Weights of a small GPT-style language model, trained from scratch on English Wikipedia: 31.5M parameters, no biases in attention or MLP.
Each number is 200 + 20 x the weight over its row's rms, rounded and kept within 0 to 999. Layers, rows and columns count from 0. The size before them is the row's rms in percent of the matrix's.

# down: layer 2 MLP down (transposed), 2048x512, rms 0.0325, rows 171-223, columns 320-383
# up: layer 2 MLP up, 2048x512, rms 0.128, rows 172-223, columns 320-383
down171,116,255,195,171,177,203,211,189,174,237,202,221,236,225,214,208,201,201,216,167,221,200,208,191,193,185,191,206,237,229,198,212,219,170,198,174,202,176,179,245,181,214,179,210,224,185,207,209,205,182,213,185,232,190,183,200,179,176,243,251,224,203,201,184,213
up172,108,188,187,211,184,165,200,163,138,183,193,186,197,251,175,194,219,207,218,231,195,222,174,199,233,171,172,205,169,215,229,212,197,196,211,173,186,179,188,199,202,202,173,195,216,215,199,194,201,245,202,213,222,185,194,222,240,214,198,193,234,200,183,164,233
down172,101,180,178,202,213,176,244,212,225,197,213,185,229,186,221,200,230,207,193,223,176,205,208,222,176,235,233,197,184,180,209,170,184,200,207,200,176,211,200,217,191,201,220,190,209,177,193,210,234,223,213,188,187,206,232,204,213,205,224,206,172,213,160,217,199
up173,090,230,246,186,216,196,189,214,206,208,184,239,189,177,184,220,202,205,197,217,205,189,149,225,188,158,215,213,199,205,141,197,210,208,175,217,193,201,226,236,231,184,180,193,176,208,210,205,209,192,219,182,205,207,169,191,226,166,195,214,232,190,187,191,180
down173,093,229,190,218,220,245,204,204,214,204,204,214,182,179,192,241,247,219,230,205,201,205,196,199,196,188,193,188,197,201,208,188,210,182,210,168,195,174,221,196,186,210,195,209,175,213,204,208,215,196,193,200,195,196,189,182,183,193,190,193,171,209,182,208,187
up174,103,153,202,174,216,189,218,189,196,167,208,192,206,207,190,180,224,195,206,215,199,187,183,196,166,195,200,190,214,169,206,170,245,207,224,185,204,178,209,210,217,200,213,189,230,186,194,176,161,188,226,227,191,232,184,206,221,239,185,207,142,252,185,195,225
down174,101,196,220,161,207,206,209,154,232,187,164,235,236,186,211,153,235,200,180,241,206,179,202,190,172,198,176,155,199,180,226,199,193,214,212,203,214,177,232,221,199,210,224,164,208,227,204,176,203,194,200,183,197,198,216,188,190,214,185,173,175,177,143,217,212
up175,089,191,183,196,202,173,199,191,209,183,189,178,217,195,182,188,195,202,189,186,205,197,218,245,193,164,197,222,196,214,217,202,242,205,219,204,209,166,211,207,185,168,207,201,169,207,212,221,226,190,183,194,171,217,182,170,180,185,169,209,213,185,183,213,221
down175,089,211,212,166,183,209,216,232,195,217,174,194,198,216,216,211,229,217,151,200,216,165,184,185,160,168,194,207,205,204,178,228,248,189,198,214,201,244,139,210,215,194,236,213,214,173,226,233,184,186,185,183,216,193,216,226,193,204,203,142,227,206,195,182,206
up176,101,214,197,213,206,193,200,204,204,250,187,210,182,208,179,193,204,187,198,219,166,166,197,217,216,165,198,208,212,159,215,180,170,234,177,192,215,217,182,160,156,199,235,202,205,194,208,201,199,165,189,188,224,234,186,187,194,170,185,212,230,198,249,213,180
down176,093,217,214,203,191,225,174,214,154,200,230,210,191,198,175,216,212,208,146,203,194,182,149,180,171,170,184,231,160,177,206,210,156,221,191,160,216,180,200,146,195,187,205,213,230,213,178,213,193,216,173,189,208,192,161,173,220,187,204,193,219,226,217,216,191
up177,094,205,195,192,178,191,159,196,202,198,205,195,186,201,194,216,209,231,201,186,204,207,221,183,234,242,201,192,203,204,195,200,165,171,182,180,217,202,179,186,226,220,201,190,204,226,210,183,225,220,241,194,179,228,151,196,198,194,191,223,164,191,202,193,240
down177,100,190,235,194,187,212,211,191,163,219,184,231,217,175,181,189,206,155,207,196,203,204,220,182,224,164,205,194,188,196,207,216,221,154,183,182,218,202,213,196,218,233,182,173,182,208,229,246,201,219,191,220,187,189,209,196,208,173,183,234,164,183,194,221,229
up178,101,230,182,218,224,222,191,221,180,204,206,202,204,207,187,182,208,186,184,239,149,219,262,195,199,185,208,220,200,165,183,184,214,187,228,208,228,223,188,199,168,199,190,181,159,211,187,223,189,195,202,221,174,132,202,208,242,176,168,205,184,192,179,218,190
down178,102,193,215,216,196,175,208,179,186,183,196,208,222,202,206,189,203,181,214,205,216,197,171,222,208,175,182,186,199,175,220,200,206,174,210,200,158,208,199,195,193,225,214,213,217,210,199,186,196,180,239,201,223,191,183,149,185,230,198,184,207,195,221,210,241
up179,101,210,181,175,195,203,238,183,213,193,208,200,189,186,192,189,170,224,190,225,204,203,191,202,195,214,249,187,201,147,193,198,218,214,213,204,211,220,206,185,175,197,207,222,207,223,189,167,237,199,236,215,233,199,224,200,202,207,209,211,200,192,230,181,223
down179,095,192,184,168,189,225,209,222,200,204,191,219,195,204,199,252,219,176,219,221,208,180,172,192,183,176,217,213,209,211,183,200,215,220,193,181,201,208,192,217,196,199,237,183,189,196,178,210,193,218,157,199,206,154,199,212,186,202,140,210,234,208,187,210,199
up180,092,196,226,242,184,202,209,203,189,215,226,206,222,190,218,257,165,233,196,195,216,209,183,198,228,214,175,208,177,204,193,226,203,206,191,214,204,199,211,217,151,203,241,211,197,200,200,192,232,174,197,200,166,221,212,214,172,173,194,194,209,247,178,189,154
down180,092,177,230,264,192,230,194,222,210,164,231,172,203,191,206,190,169,236,221,205,175,219,220,184,196,209,194,222,161,183,222,202,195,186,190,232,255,206,211,199,190,181,210,184,238,215,246,174,206,195,180,181,196,200,167,268,187,194,187,176,191,218,206,235,193
up181,099,187,212,254,193,183,201,225,191,190,192,217,216,185,186,208,207,203,240,192,193,144,191,208,191,180,164,201,216,177,216,158,204,208,193,175,181,197,185,221,210,171,211,197,223,198,184,165,196,170,170,216,210,203,181,181,207,209,203,214,187,209,197,181,187
down181,099,202,176,217,196,206,209,218,243,190,195,172,176,199,205,203,172,202,205,232,211,218,195,164,209,229,216,201,204,207,206,217,178,209,230,220,155,225,211,187,213,200,212,194,199,200,170,188,218,186,221,165,179,174,202,197,176,202,193,187,192,212,177,191,195
up182,103,175,193,191,183,235,175,217,182,202,219,182,184,167,184,186,228,203,231,211,170,182,213,237,184,209,210,201,218,188,243,218,184,191,211,202,194,172,233,171,189,215,166,227,208,213,236,203,196,184,225,203,215,189,170,222,190,187,214,217,214,191,201,203,182
down182,100,213,179,208,185,227,191,234,209,221,218,226,208,207,199,209,211,216,216,189,186,213,201,205,190,199,168,233,191,212,197,206,230,209,251,205,197,187,211,193,191,223,202,190,175,262,221,186,193,198,175,202,188,213,213,202,177,187,191,196,246,208,185,191,176
up183,097,181,210,160,210,241,225,190,174,209,177,155,197,152,194,179,166,223,182,190,193,163,189,192,195,216,207,224,226,228,176,186,218,201,237,180,204,167,225,231,197,212,215,201,208,218,169,166,193,231,190,198,199,223,226,206,192,219,193,227,190,232,214,153,188
down183,097,151,246,207,208,175,214,237,198,244,147,203,181,168,167,186,197,183,191,219,179,246,192,186,207,187,188,191,202,210,223,174,202,244,209,211,195,187,196,192,231,194,206,204,201,211,203,203,221,255,199,209,197,180,187,210,205,243,243,188,241,200,202,197,238
up184,101,201,171,165,205,217,186,187,209,220,217,197,199,204,186,232,203,165,242,202,215,204,195,229,176,219,188,172,190,189,175,192,204,253,204,209,191,202,192,247,186,217,201,210,253,184,220,219,210,180,197,198,211,210,221,153,212,204,204,206,195,154,224,209,184
down184,097,206,236,194,168,161,199,180,201,209,208,166,213,197,198,201,161,185,218,229,188,170,214,193,213,224,199,183,182,188,213,159,191,149,225,201,183,184,259,233,195,188,148,203,206,188,221,218,210,198,170,214,224,214,231,195,192,237,185,218,209,204,224,197,189
up185,108,209,199,197,189,186,218,217,222,231,174,206,200,197,164,209,237,213,211,194,180,185,202,208,181,176,230,204,174,182,222,201,168,186,219,211,207,232,224,192,193,212,172,206,220,232,197,214,199,219,214,196,205,190,188,211,198,166,193,215,211,174,177,203,188
down185,102,144,181,182,184,200,198,193,177,195,196,214,196,208,198,187,215,190,198,184,169,195,208,199,188,201,191,163,205,166,221,198,191,218,150,186,208,207,201,197,225,203,175,210,208,203,199,180,182,170,213,223,203,158,245,226,244,248,174,198,205,188,171,209,190
up186,101,200,204,207,206,247,224,201,184,188,167,190,177,189,189,170,203,222,159,235,225,196,180,186,199,211,192,143,235,198,203,200,174,204,202,214,205,222,203,219,204,207,182,188,175,193,195,191,238,168,199,218,192,257,193,182,171,187,215,204,206,207,227,217,225
down186,097,172,190,176,184,202,203,184,186,170,196,206,219,208,166,184,178,223,213,215,210,179,202,195,194,189,198,221,198,185,179,182,196,189,198,176,184,195,226,171,166,181,218,178,220,224,171,187,190,206,236,176,197,191,190,163,205,199,179,215,193,247,176,193,188
up187,092,183,182,193,145,166,194,179,220,215,170,201,221,190,210,177,210,196,192,186,196,215,175,207,179,185,240,213,235,199,223,187,158,186,197,198,205,211,202,171,173,179,196,193,206,207,183,205,178,185,189,207,181,224,230,221,179,211,194,230,216,185,189,236,244
down187,090,173,191,184,205,229,187,195,224,178,162,192,201,183,200,191,187,183,192,193,183,217,208,220,223,200,208,201,219,177,200,171,155,198,201,193,206,192,185,196,188,160,174,176,211,202,224,236,219,192,162,208,207,223,222,213,185,186,222,213,183,229,207,226,180
up188,107,207,232,213,180,191,209,177,206,193,216,224,173,184,200,212,227,206,215,214,196,217,179,145,189,199,240,220,211,184,211,172,173,207,197,196,210,175,214,187,210,194,221,198,203,228,157,182,247,205,171,212,194,213,184,180,196,218,203,205,208,164,231,189,205
down188,107,209,191,209,163,203,194,180,200,161,223,193,177,173,195,206,190,203,236,192,194,199,179,218,200,192,211,189,203,183,215,240,206,236,224,217,176,191,203,190,207,179,227,188,185,181,227,173,195,224,199,223,184,184,211,207,165,230,223,195,197,195,219,195,162
up189,101,184,182,192,206,223,205,167,143,216,197,208,196,175,182,210,236,187,209,215,195,215,154,223,179,173,171,193,213,207,225,201,195,228,211,202,191,234,206,199,167,194,191,223,195,220,203,181,207,169,211,212,199,234,185,168,191,191,172,151,202,165,195,183,226
down189,101,203,195,195,210,248,175,190,192,221,228,193,229,239,183,210,203,183,188,227,182,157,222,217,218,190,208,213,212,190,193,163,208,210,179,216,250,187,201,178,177,208,211,213,155,222,204,203,217,195,202,190,213,210,158,168,188,181,194,174,199,164,191,219,189
up190,102,179,179,197,172,189,215,208,199,211,217,187,209,210,190,158,175,160,195,217,186,181,198,208,199,205,162,199,186,174,184,180,190,200,186,186,215,221,190,213,146,220,187,218,207,220,217,219,223,202,190,194,203,240,207,198,180,171,204,185,220,207,216,175,191
down190,107,225,180,191,183,177,192,195,185,195,223,209,216,233,170,183,199,197,190,227,206,241,181,223,211,188,212,226,182,211,163,165,223,229,181,187,198,227,220,197,206,203,202,198,201,205,216,224,183,239,187,193,189,199,199,187,205,210,223,222,192,214,209,213,196
up191,095,211,205,201,186,176,150,185,211,183,163,191,184,192,212,149,165,184,217,202,210,211,201,163,214,236,165,235,217,219,198,189,207,194,166,180,181,166,214,193,189,196,233,197,236,154,221,181,156,172,208,205,207,247,208,201,245,179,176,161,257,212,226,194,201
down191,092,185,220,219,212,206,183,221,204,175,196,184,227,197,199,194,162,195,194,211,213,214,221,149,174,198,195,235,211,235,210,204,204,207,171,199,199,182,232,203,240,216,203,199,233,225,216,212,199,216,208,222,196,218,188,209,199,155,205,206,217,209,194,208,205
up192,085,215,218,186,185,181,191,196,196,202,187,201,205,197,219,188,202,233,180,182,169,212,206,220,194,198,192,178,212,213,267,231,216,181,193,200,197,221,175,175,192,182,172,245,179,214,189,214,184,201,183,221,186,227,248,211,220,178,209,171,181,226,197,233,203
down192,088,173,218,195,208,187,193,193,202,161,216,232,230,217,180,175,187,177,182,229,190,179,229,193,197,173,206,169,154,203,211,239,218,198,213,180,208,220,159,189,201,184,201,200,178,168,191,200,209,207,173,167,199,208,241,184,215,188,192,180,207,215,196,220,201
up193,092,203,210,213,171,206,198,186,193,207,218,196,222,241,188,195,170,194,213,176,219,162,223,231,208,209,187,193,225,171,196,214,206,173,179,171,200,195,183,188,191,197,241,172,217,193,220,166,201,183,201,215,229,230,172,191,179,211,208,220,197,158,232,198,225
down193,094,225,241,201,195,216,214,175,211,215,219,212,178,195,192,205,191,193,217,194,224,202,218,226,245,218,205,179,207,206,222,166,243,224,215,201,204,206,181,215,204,200,206,199,194,212,211,175,189,212,211,182,197,178,176,192,184,210,198,192,211,174,181,183,195
up194,100,243,152,233,175,183,238,221,220,196,209,204,218,186,216,192,162,177,218,235,219,239,161,233,231,200,198,198,191,225,182,228,190,217,198,188,237,190,192,231,162,211,197,194,192,184,217,173,205,170,192,224,195,231,182,189,214,200,154,221,162,202,209,193,190
down194,102,237,192,202,225,208,212,205,184,223,200,213,172,199,170,183,223,173,173,204,235,182,213,226,202,207,226,200,172,196,182,193,177,210,228,168,171,222,196,212,201,234,166,179,192,177,234,200,179,200,208,202,189,194,175,229,196,195,176,208,216,166,184,213,217
up195,093,223,180,180,181,193,205,208,209,193,211,172,184,225,203,198,196,204,227,179,189,198,208,193,233,247,169,230,172,199,192,196,190,188,181,209,179,175,206,199,197,191,192,149,237,200,182,198,173,207,212,185,192,210,173,216,215,188,196,190,204,225,235,193,204
down195,086,220,173,178,209,231,227,231,176,198,223,213,209,208,185,188,193,184,170,172,208,216,231,178,192,215,192,234,187,208,165,171,164,209,180,205,182,224,174,172,187,213,183,233,206,197,206,167,219,199,196,206,209,215,179,206,200,214,199,193,214,208,170,172,221
up196,095,188,224,194,224,226,189,217,177,191,237,202,235,219,191,208,194,220,161,167,179,223,190,238,179,199,185,201,175,179,219,216,187,245,220,177,215,222,224,179,195,167,177,238,180,171,201,195,193,179,236,208,206,242,192,224,198,188,215,178,184,208,207,186,226
down196,095,192,201,185,254,196,185,192,200,220,223,183,200,204,195,190,218,185,192,198,237,198,225,192,251,213,201,193,148,210,207,195,202,156,248,207,214,203,201,154,201,183,190,215,213,183,219,173,196,229,209,203,197,237,204,229,202,240,195,235,165,192,194,204,188
up197,102,222,219,220,200,179,209,196,198,193,198,224,194,194,184,195,237,183,209,213,186,225,182,176,205,229,231,181,225,199,174,172,249,162,232,240,186,229,199,211,217,206,202,207,207,175,203,194,211,182,203,215,193,197,210,199,211,222,200,201,256,191,215,228,203
down197,099,226,190,194,225,198,193,228,211,179,231,214,166,184,209,209,192,219,211,228,204,253,231,203,236,162,223,194,198,202,189,191,218,252,245,218,185,238,237,205,209,217,212,164,172,201,231,223,218,197,211,196,247,205,187,241,246,156,213,159,222,196,207,198,191
up198,107,182,227,197,192,184,232,190,206,154,177,222,189,222,211,205,207,181,207,200,180,184,215,186,220,223,191,198,203,225,249,192,197,193,197,167,193,195,233,208,205,211,195,212,192,218,188,212,191,229,197,187,172,160,186,196,177,238,200,201,220,207,202,159,193
down198,099,183,209,157,216,204,173,202,225,218,203,215,200,220,217,181,218,209,186,190,229,239,190,185,190,205,197,191,212,211,162,204,182,192,266,186,188,219,203,147,175,223,190,191,180,220,204,208,215,244,209,219,223,210,184,203,166,213,202,166,176,208,191,161,159
up199,094,178,209,206,154,218,238,181,154,232,184,220,211,201,211,206,215,212,157,194,199,193,157,215,163,175,182,226,174,213,179,242,170,202,198,190,197,161,184,167,201,211,218,177,198,164,230,214,201,225,203,194,201,166,200,230,221,225,177,203,235,211,174,193,189
down199,091,226,179,203,206,195,203,215,216,222,157,177,205,232,197,182,196,181,201,198,186,199,203,231,197,167,217,202,187,201,194,173,179,193,217,210,222,185,182,236,181,220,251,176,221,213,204,205,197,190,179,218,214,229,203,177,184,226,177,169,148,179,200,217,204
up200,102,216,211,211,205,186,211,194,234,226,186,211,187,208,201,191,181,174,213,188,204,162,202,172,184,203,202,213,203,210,197,184,255,225,211,215,234,208,232,200,162,211,221,211,190,186,220,206,184,184,182,218,163,194,171,195,233,213,199,181,188,190,189,152,205
down200,099,206,167,185,202,180,199,214,210,182,165,191,181,155,187,214,200,191,220,201,217,188,231,201,222,194,193,172,185,181,207,217,204,212,233,192,231,213,175,238,214,230,214,189,168,192,195,147,199,198,212,179,172,142,184,177,218,193,203,188,211,196,205,196,194
up201,099,196,178,182,223,214,210,191,204,191,196,181,211,164,212,199,198,205,204,213,242,201,210,216,194,185,228,208,235,185,193,225,178,178,208,212,191,172,192,207,180,165,214,202,231,191,193,202,207,195,191,206,179,168,219,201,183,202,195,196,201,178,187,215,218
down201,090,203,183,197,185,225,185,184,209,203,203,196,195,209,200,252,214,202,211,177,191,212,214,235,240,195,192,189,211,231,231,220,209,218,216,218,193,196,182,164,192,192,178,207,187,213,195,184,209,248,197,204,224,178,193,214,219,212,228,176,242,216,178,212,208
up202,112,196,170,216,174,157,176,177,201,197,188,215,207,207,177,213,210,213,233,226,201,164,190,194,185,176,207,208,190,210,191,194,213,165,188,192,192,164,171,178,161,234,234,196,228,230,193,192,211,194,191,230,229,227,190,230,214,195,222,227,223,191,200,181,191
down202,113,177,237,206,199,166,184,201,196,251,186,232,212,214,195,223,197,197,236,183,187,190,172,161,202,195,239,217,221,180,192,186,207,182,189,171,242,212,211,193,180,228,192,200,201,185,172,224,197,228,206,200,194,224,188,204,174,207,174,178,208,182,221,193,188
up203,101,160,197,176,210,187,186,199,177,212,176,232,172,204,170,218,224,209,179,199,202,203,176,178,182,233,196,215,202,202,173,176,220,228,166,202,198,236,207,228,174,225,183,203,219,195,201,162,242,196,191,209,233,205,210,168,184,185,181,191,185,226,198,189,184
down203,100,187,231,243,199,209,209,182,174,199,216,226,185,199,184,218,186,185,232,205,215,204,219,181,224,234,198,186,229,191,197,189,212,204,199,217,224,230,190,214,195,186,217,219,205,184,213,208,192,162,172,202,224,208,208,198,209,249,189,207,191,194,177,177,167
up204,096,195,181,199,221,205,181,178,214,177,222,198,165,208,175,201,192,218,211,214,172,188,184,212,193,197,225,212,203,220,170,197,193,218,219,194,190,199,178,215,189,183,196,199,187,206,175,204,176,190,166,196,177,189,217,152,160,237,219,219,207,224,175,191,201
down204,090,207,196,213,174,209,180,211,187,203,235,212,218,184,160,180,195,165,221,207,198,180,234,165,176,182,182,176,190,219,219,221,187,199,164,187,185,200,188,181,188,214,217,204,187,206,237,218,181,198,196,189,202,210,202,224,211,196,197,200,212,203,190,209,227
up205,099,228,194,220,219,191,192,206,192,187,167,183,190,190,174,172,177,196,178,181,207,174,215,220,204,182,219,211,231,189,175,176,198,191,233,219,206,185,234,201,186,194,182,200,208,188,156,219,255,209,202,235,210,199,192,186,190,198,182,188,175,228,230,192,197
down205,093,184,200,198,178,204,210,176,218,195,204,210,212,176,208,172,171,203,199,220,241,183,176,173,189,195,213,211,152,220,183,186,165,201,208,223,214,176,191,200,206,219,201,222,203,185,206,177,198,177,223,201,237,207,228,208,206,150,212,217,207,202,193,170,202
up206,109,160,209,194,219,189,180,198,214,211,223,185,204,170,148,198,242,207,200,201,208,185,161,229,209,186,177,186,216,184,166,220,205,213,244,180,171,189,206,174,217,200,193,260,192,209,168,193,198,205,200,252,202,190,187,210,195,151,237,178,237,208,176,175,233
down206,100,177,230,216,197,227,211,203,227,193,193,167,181,227,209,147,168,219,182,199,215,200,227,211,218,229,179,192,210,205,234,213,191,189,179,180,209,230,242,161,199,270,174,219,225,258,179,237,214,223,211,234,201,200,181,200,184,192,220,176,191,194,186,192,199
up207,121,177,210,160,196,176,203,201,202,207,187,180,188,207,182,190,181,206,194,199,200,192,193,223,182,212,195,213,206,190,190,191,205,224,172,214,207,184,190,193,204,201,205,179,169,215,164,207,228,177,180,169,210,188,178,211,170,192,201,182,240,194,195,224,209
down207,115,218,213,195,219,163,205,213,225,194,195,181,189,203,205,240,212,183,227,193,200,211,185,197,220,210,204,205,194,180,156,212,204,226,213,237,211,202,200,221,208,188,203,210,173,200,210,217,239,189,227,188,204,208,206,205,198,243,202,157,242,223,175,223,216
up208,103,184,190,191,193,175,230,147,189,224,204,156,181,185,172,227,202,231,197,198,185,174,213,201,226,191,197,174,204,206,190,212,190,212,213,228,171,205,151,221,192,201,226,206,183,188,182,223,169,190,181,193,199,205,186,237,195,196,228,217,217,163,203,173,186
down208,094,215,163,147,212,191,232,197,188,186,244,187,233,224,185,200,174,189,182,189,168,198,209,220,222,171,201,183,190,217,189,194,204,197,198,226,205,182,249,213,192,192,239,215,194,175,213,177,222,177,211,168,193,185,167,218,215,210,184,178,239,148,199,206,215
up209,103,175,200,213,199,173,206,214,202,199,227,210,180,200,213,186,166,163,177,204,225,191,244,208,227,181,227,196,191,176,222,232,197,171,188,182,206,199,203,218,206,198,203,173,178,204,214,213,222,203,155,214,202,199,200,200,196,225,212,221,238,200,206,202,224
down209,101,254,190,181,222,198,203,212,228,216,232,220,197,208,174,177,196,194,223,186,202,198,212,242,234,204,232,182,214,152,187,191,192,228,220,204,185,257,203,192,178,217,177,226,208,200,189,223,215,199,210,189,204,215,176,204,163,214,216,205,229,184,188,179,185
up210,098,197,190,208,181,188,203,222,181,214,216,172,194,233,221,216,197,188,142,218,185,206,212,193,202,164,193,178,178,229,177,197,170,200,169,206,154,182,209,228,206,204,209,195,216,217,209,194,211,172,204,187,188,206,181,172,193,186,208,209,200,237,197,212,196
down210,100,212,213,210,205,218,180,175,213,205,213,166,218,187,198,197,199,142,236,210,202,208,177,246,185,202,206,199,141,184,179,186,226,223,210,230,197,210,230,210,195,261,185,179,194,215,164,191,167,190,170,211,199,172,187,199,188,200,214,202,219,190,173,194,226
up211,095,210,175,214,187,161,223,191,179,166,218,224,233,197,210,207,180,214,199,190,174,208,174,210,219,199,211,183,213,240,190,210,181,136,216,225,224,211,172,231,196,174,229,182,206,204,203,233,211,214,200,209,178,162,229,187,208,206,217,163,183,194,225,179,225
down211,098,197,197,194,190,208,180,218,176,220,196,217,184,200,229,224,143,180,191,221,179,231,193,197,190,213,229,164,183,185,175,164,200,222,227,189,209,203,194,173,230,213,179,186,177,213,211,191,207,183,225,204,191,215,180,218,202,171,196,213,257,204,189,213,195
up212,097,204,159,173,190,210,175,223,243,198,209,185,227,177,198,190,193,184,184,203,201,209,181,227,195,208,233,189,219,209,185,179,186,210,200,194,208,196,185,194,177,201,194,198,212,189,199,206,145,192,210,181,174,215,166,201,219,200,194,201,181,172,217,209,164
down212,112,180,184,192,185,215,202,207,184,176,186,188,169,214,169,209,200,232,193,185,189,168,166,192,203,203,217,196,207,197,181,161,178,228,172,173,192,203,208,193,189,234,225,201,190,208,166,174,194,188,191,199,167,235,169,204,198,190,216,175,211,170,170,202,201
up213,109,184,200,250,170,222,196,190,201,204,220,178,180,256,179,210,216,208,220,217,205,233,199,191,189,209,224,221,182,197,217,214,186,162,202,177,191,211,182,244,213,225,212,203,216,196,228,169,193,219,240,227,190,180,231,192,225,203,184,202,203,200,193,219,196
down213,116,172,201,195,206,240,199,169,182,153,214,179,223,185,200,160,216,191,187,203,190,188,195,216,215,195,237,208,202,167,240,220,191,193,234,185,238,203,213,196,218,220,196,213,225,206,215,185,197,197,191,239,196,227,172,196,207,224,187,203,207,173,225,190,189
up214,102,224,203,212,191,194,220,187,190,198,192,211,199,206,167,181,180,158,150,226,211,212,204,187,165,212,196,178,213,214,201,218,212,170,218,183,199,225,211,201,198,178,221,185,193,235,150,195,215,190,206,241,178,230,209,165,206,169,207,205,216,175,181,178,197
down214,098,205,200,209,190,179,190,215,223,176,180,221,203,220,181,245,173,188,222,209,202,216,200,209,210,210,172,174,226,198,203,208,181,227,218,195,209,221,208,216,220,202,214,140,230,179,213,170,227,185,233,205,209,195,166,176,188,217,208,208,220,216,194,196,173
up215,107,200,174,194,190,200,225,215,182,189,210,213,200,210,218,184,235,197,211,188,176,236,198,210,175,211,217,190,202,226,191,196,235,219,247,223,224,235,191,179,191,213,157,197,218,232,173,148,218,207,226,220,215,205,192,174,186,176,196,205,244,205,203,187,219
down215,111,171,235,218,191,211,153,203,230,216,225,207,198,174,153,144,202,183,206,213,232,205,159,196,223,184,212,193,174,147,203,220,223,180,196,185,181,182,208,203,221,237,186,209,196,233,219,214,242,183,178,207,229,188,201,178,190,162,202,201,252,209,217,179,194
up216,103,190,168,177,198,216,201,186,200,170,194,193,180,201,192,193,194,202,214,212,221,180,215,213,226,229,206,170,196,207,238,184,159,194,178,197,173,179,196,157,213,189,214,243,154,207,171,210,190,196,236,245,198,181,199,207,213,211,197,202,193,223,222,171,207
down216,103,178,198,191,186,188,187,205,225,189,217,177,222,174,211,233,236,182,176,204,237,235,240,232,202,211,216,197,210,191,193,176,191,185,221,208,172,217,193,219,193,213,191,224,237,190,216,197,166,170,214,223,151,187,188,157,226,163,177,199,196,201,206,180,226
up217,101,161,207,207,175,231,189,185,209,227,199,240,195,195,186,215,217,231,198,198,221,222,249,190,191,223,186,208,197,162,233,178,209,168,207,181,168,212,207,190,200,194,201,196,213,193,196,233,203,199,197,210,209,202,181,191,186,200,191,174,199,175,227,210,213
down217,103,184,211,193,190,183,174,215,205,215,214,192,222,193,198,244,209,184,209,189,204,223,207,211,197,176,219,178,212,184,200,200,206,225,188,196,212,204,218,214,188,181,206,205,212,203,198,177,185,210,200,231,186,218,225,166,184,217,217,167,146,203,223,216,221
up218,102,198,201,194,175,152,203,192,213,195,194,190,175,185,209,224,196,186,183,205,207,212,142,199,223,212,189,180,177,185,228,195,161,186,209,169,186,206,157,223,175,197,214,202,220,171,175,237,173,228,192,221,148,182,198,188,259,194,194,204,223,205,200,197,206
down218,103,171,226,175,222,195,184,188,199,181,204,203,193,195,207,167,211,259,207,200,170,205,191,190,200,152,185,196,175,210,142,190,195,215,208,196,168,162,220,174,201,178,216,211,196,249,233,195,198,226,200,163,200,195,187,208,208,208,224,188,183,190,194,208,167
up219,111,177,196,166,176,186,228,169,225,200,219,191,204,256,242,224,233,199,194,194,198,205,192,189,187,210,217,209,213,222,198,237,215,187,184,215,226,210,220,197,196,161,202,225,221,190,196,218,188,184,182,191,222,198,196,165,213,218,194,178,143,206,219,187,205
down219,111,204,204,214,209,192,192,181,192,214,199,228,189,179,195,216,192,171,203,212,210,177,213,193,210,173,196,194,181,196,195,186,217,268,178,194,159,222,207,215,185,198,202,214,165,187,185,188,209,195,197,194,200,212,223,200,170,219,177,192,332,208,209,202,199
up220,104,186,164,191,225,194,171,210,249,208,182,197,224,211,195,190,192,219,185,199,187,209,222,171,196,178,216,209,189,243,214,231,201,183,182,212,203,208,225,223,218,204,207,232,172,188,200,194,198,213,187,219,179,173,155,179,239,186,220,210,196,193,247,170,190
down220,106,211,192,212,188,204,196,225,187,181,190,241,214,194,205,205,169,193,206,177,199,198,198,189,159,203,189,179,195,211,183,193,192,259,188,198,194,173,218,181,180,200,197,194,210,193,218,226,195,152,198,185,189,218,206,227,210,225,231,198,366,195,179,233,219
up221,097,172,202,209,200,224,220,234,204,187,189,184,175,157,206,229,217,231,204,198,211,198,254,187,175,217,217,190,217,152,192,218,228,184,183,202,208,227,193,216,164,211,163,187,209,175,207,195,196,185,209,196,219,194,185,201,210,183,161,195,223,163,215,202,218
down221,097,213,185,209,219,160,163,192,182,169,191,176,182,227,198,231,207,182,201,190,210,193,179,210,203,224,199,192,216,155,183,171,177,216,207,229,186,190,215,218,169,211,170,219,204,204,220,191,174,232,212,200,230,234,242,206,222,214,206,219,203,218,174,207,192
up222,096,177,139,246,232,201,171,215,205,202,192,188,194,189,192,182,229,225,180,204,169,226,199,218,171,204,200,212,169,201,229,204,211,226,206,170,208,211,165,201,228,221,163,194,192,192,195,218,174,209,199,221,200,218,214,174,203,171,187,238,169,186,235,200,189
down222,099,214,175,212,179,205,179,206,208,194,167,199,188,230,208,157,208,231,150,203,214,223,180,174,205,204,182,199,185,199,220,182,226,205,179,173,185,188,188,170,197,198,178,209,188,202,203,216,220,193,199,165,198,220,199,205,229,196,213,216,202,216,182,225,237
up223,094,189,251,183,194,200,176,198,197,253,188,201,158,198,215,191,188,210,212,213,200,211,204,194,206,201,185,204,193,206,196,156,216,200,217,201,197,205,193,192,207,181,241,242,192,190,160,211,213,215,184,202,238,226,187,174,177,203,217,185,238,182,213,193,214
down223,094,190,200,185,187,200,198,211,223,170,214,198,179,213,161,209,208,227,213,176,208,192,223,236,198,190,206,207,200,212,210,197,232,188,216,193,202,198,170,210,199,205,216,208,168,217,197,231,212,221,212,189,199,216,212,211,227,261,220,192,180,197,229,202,229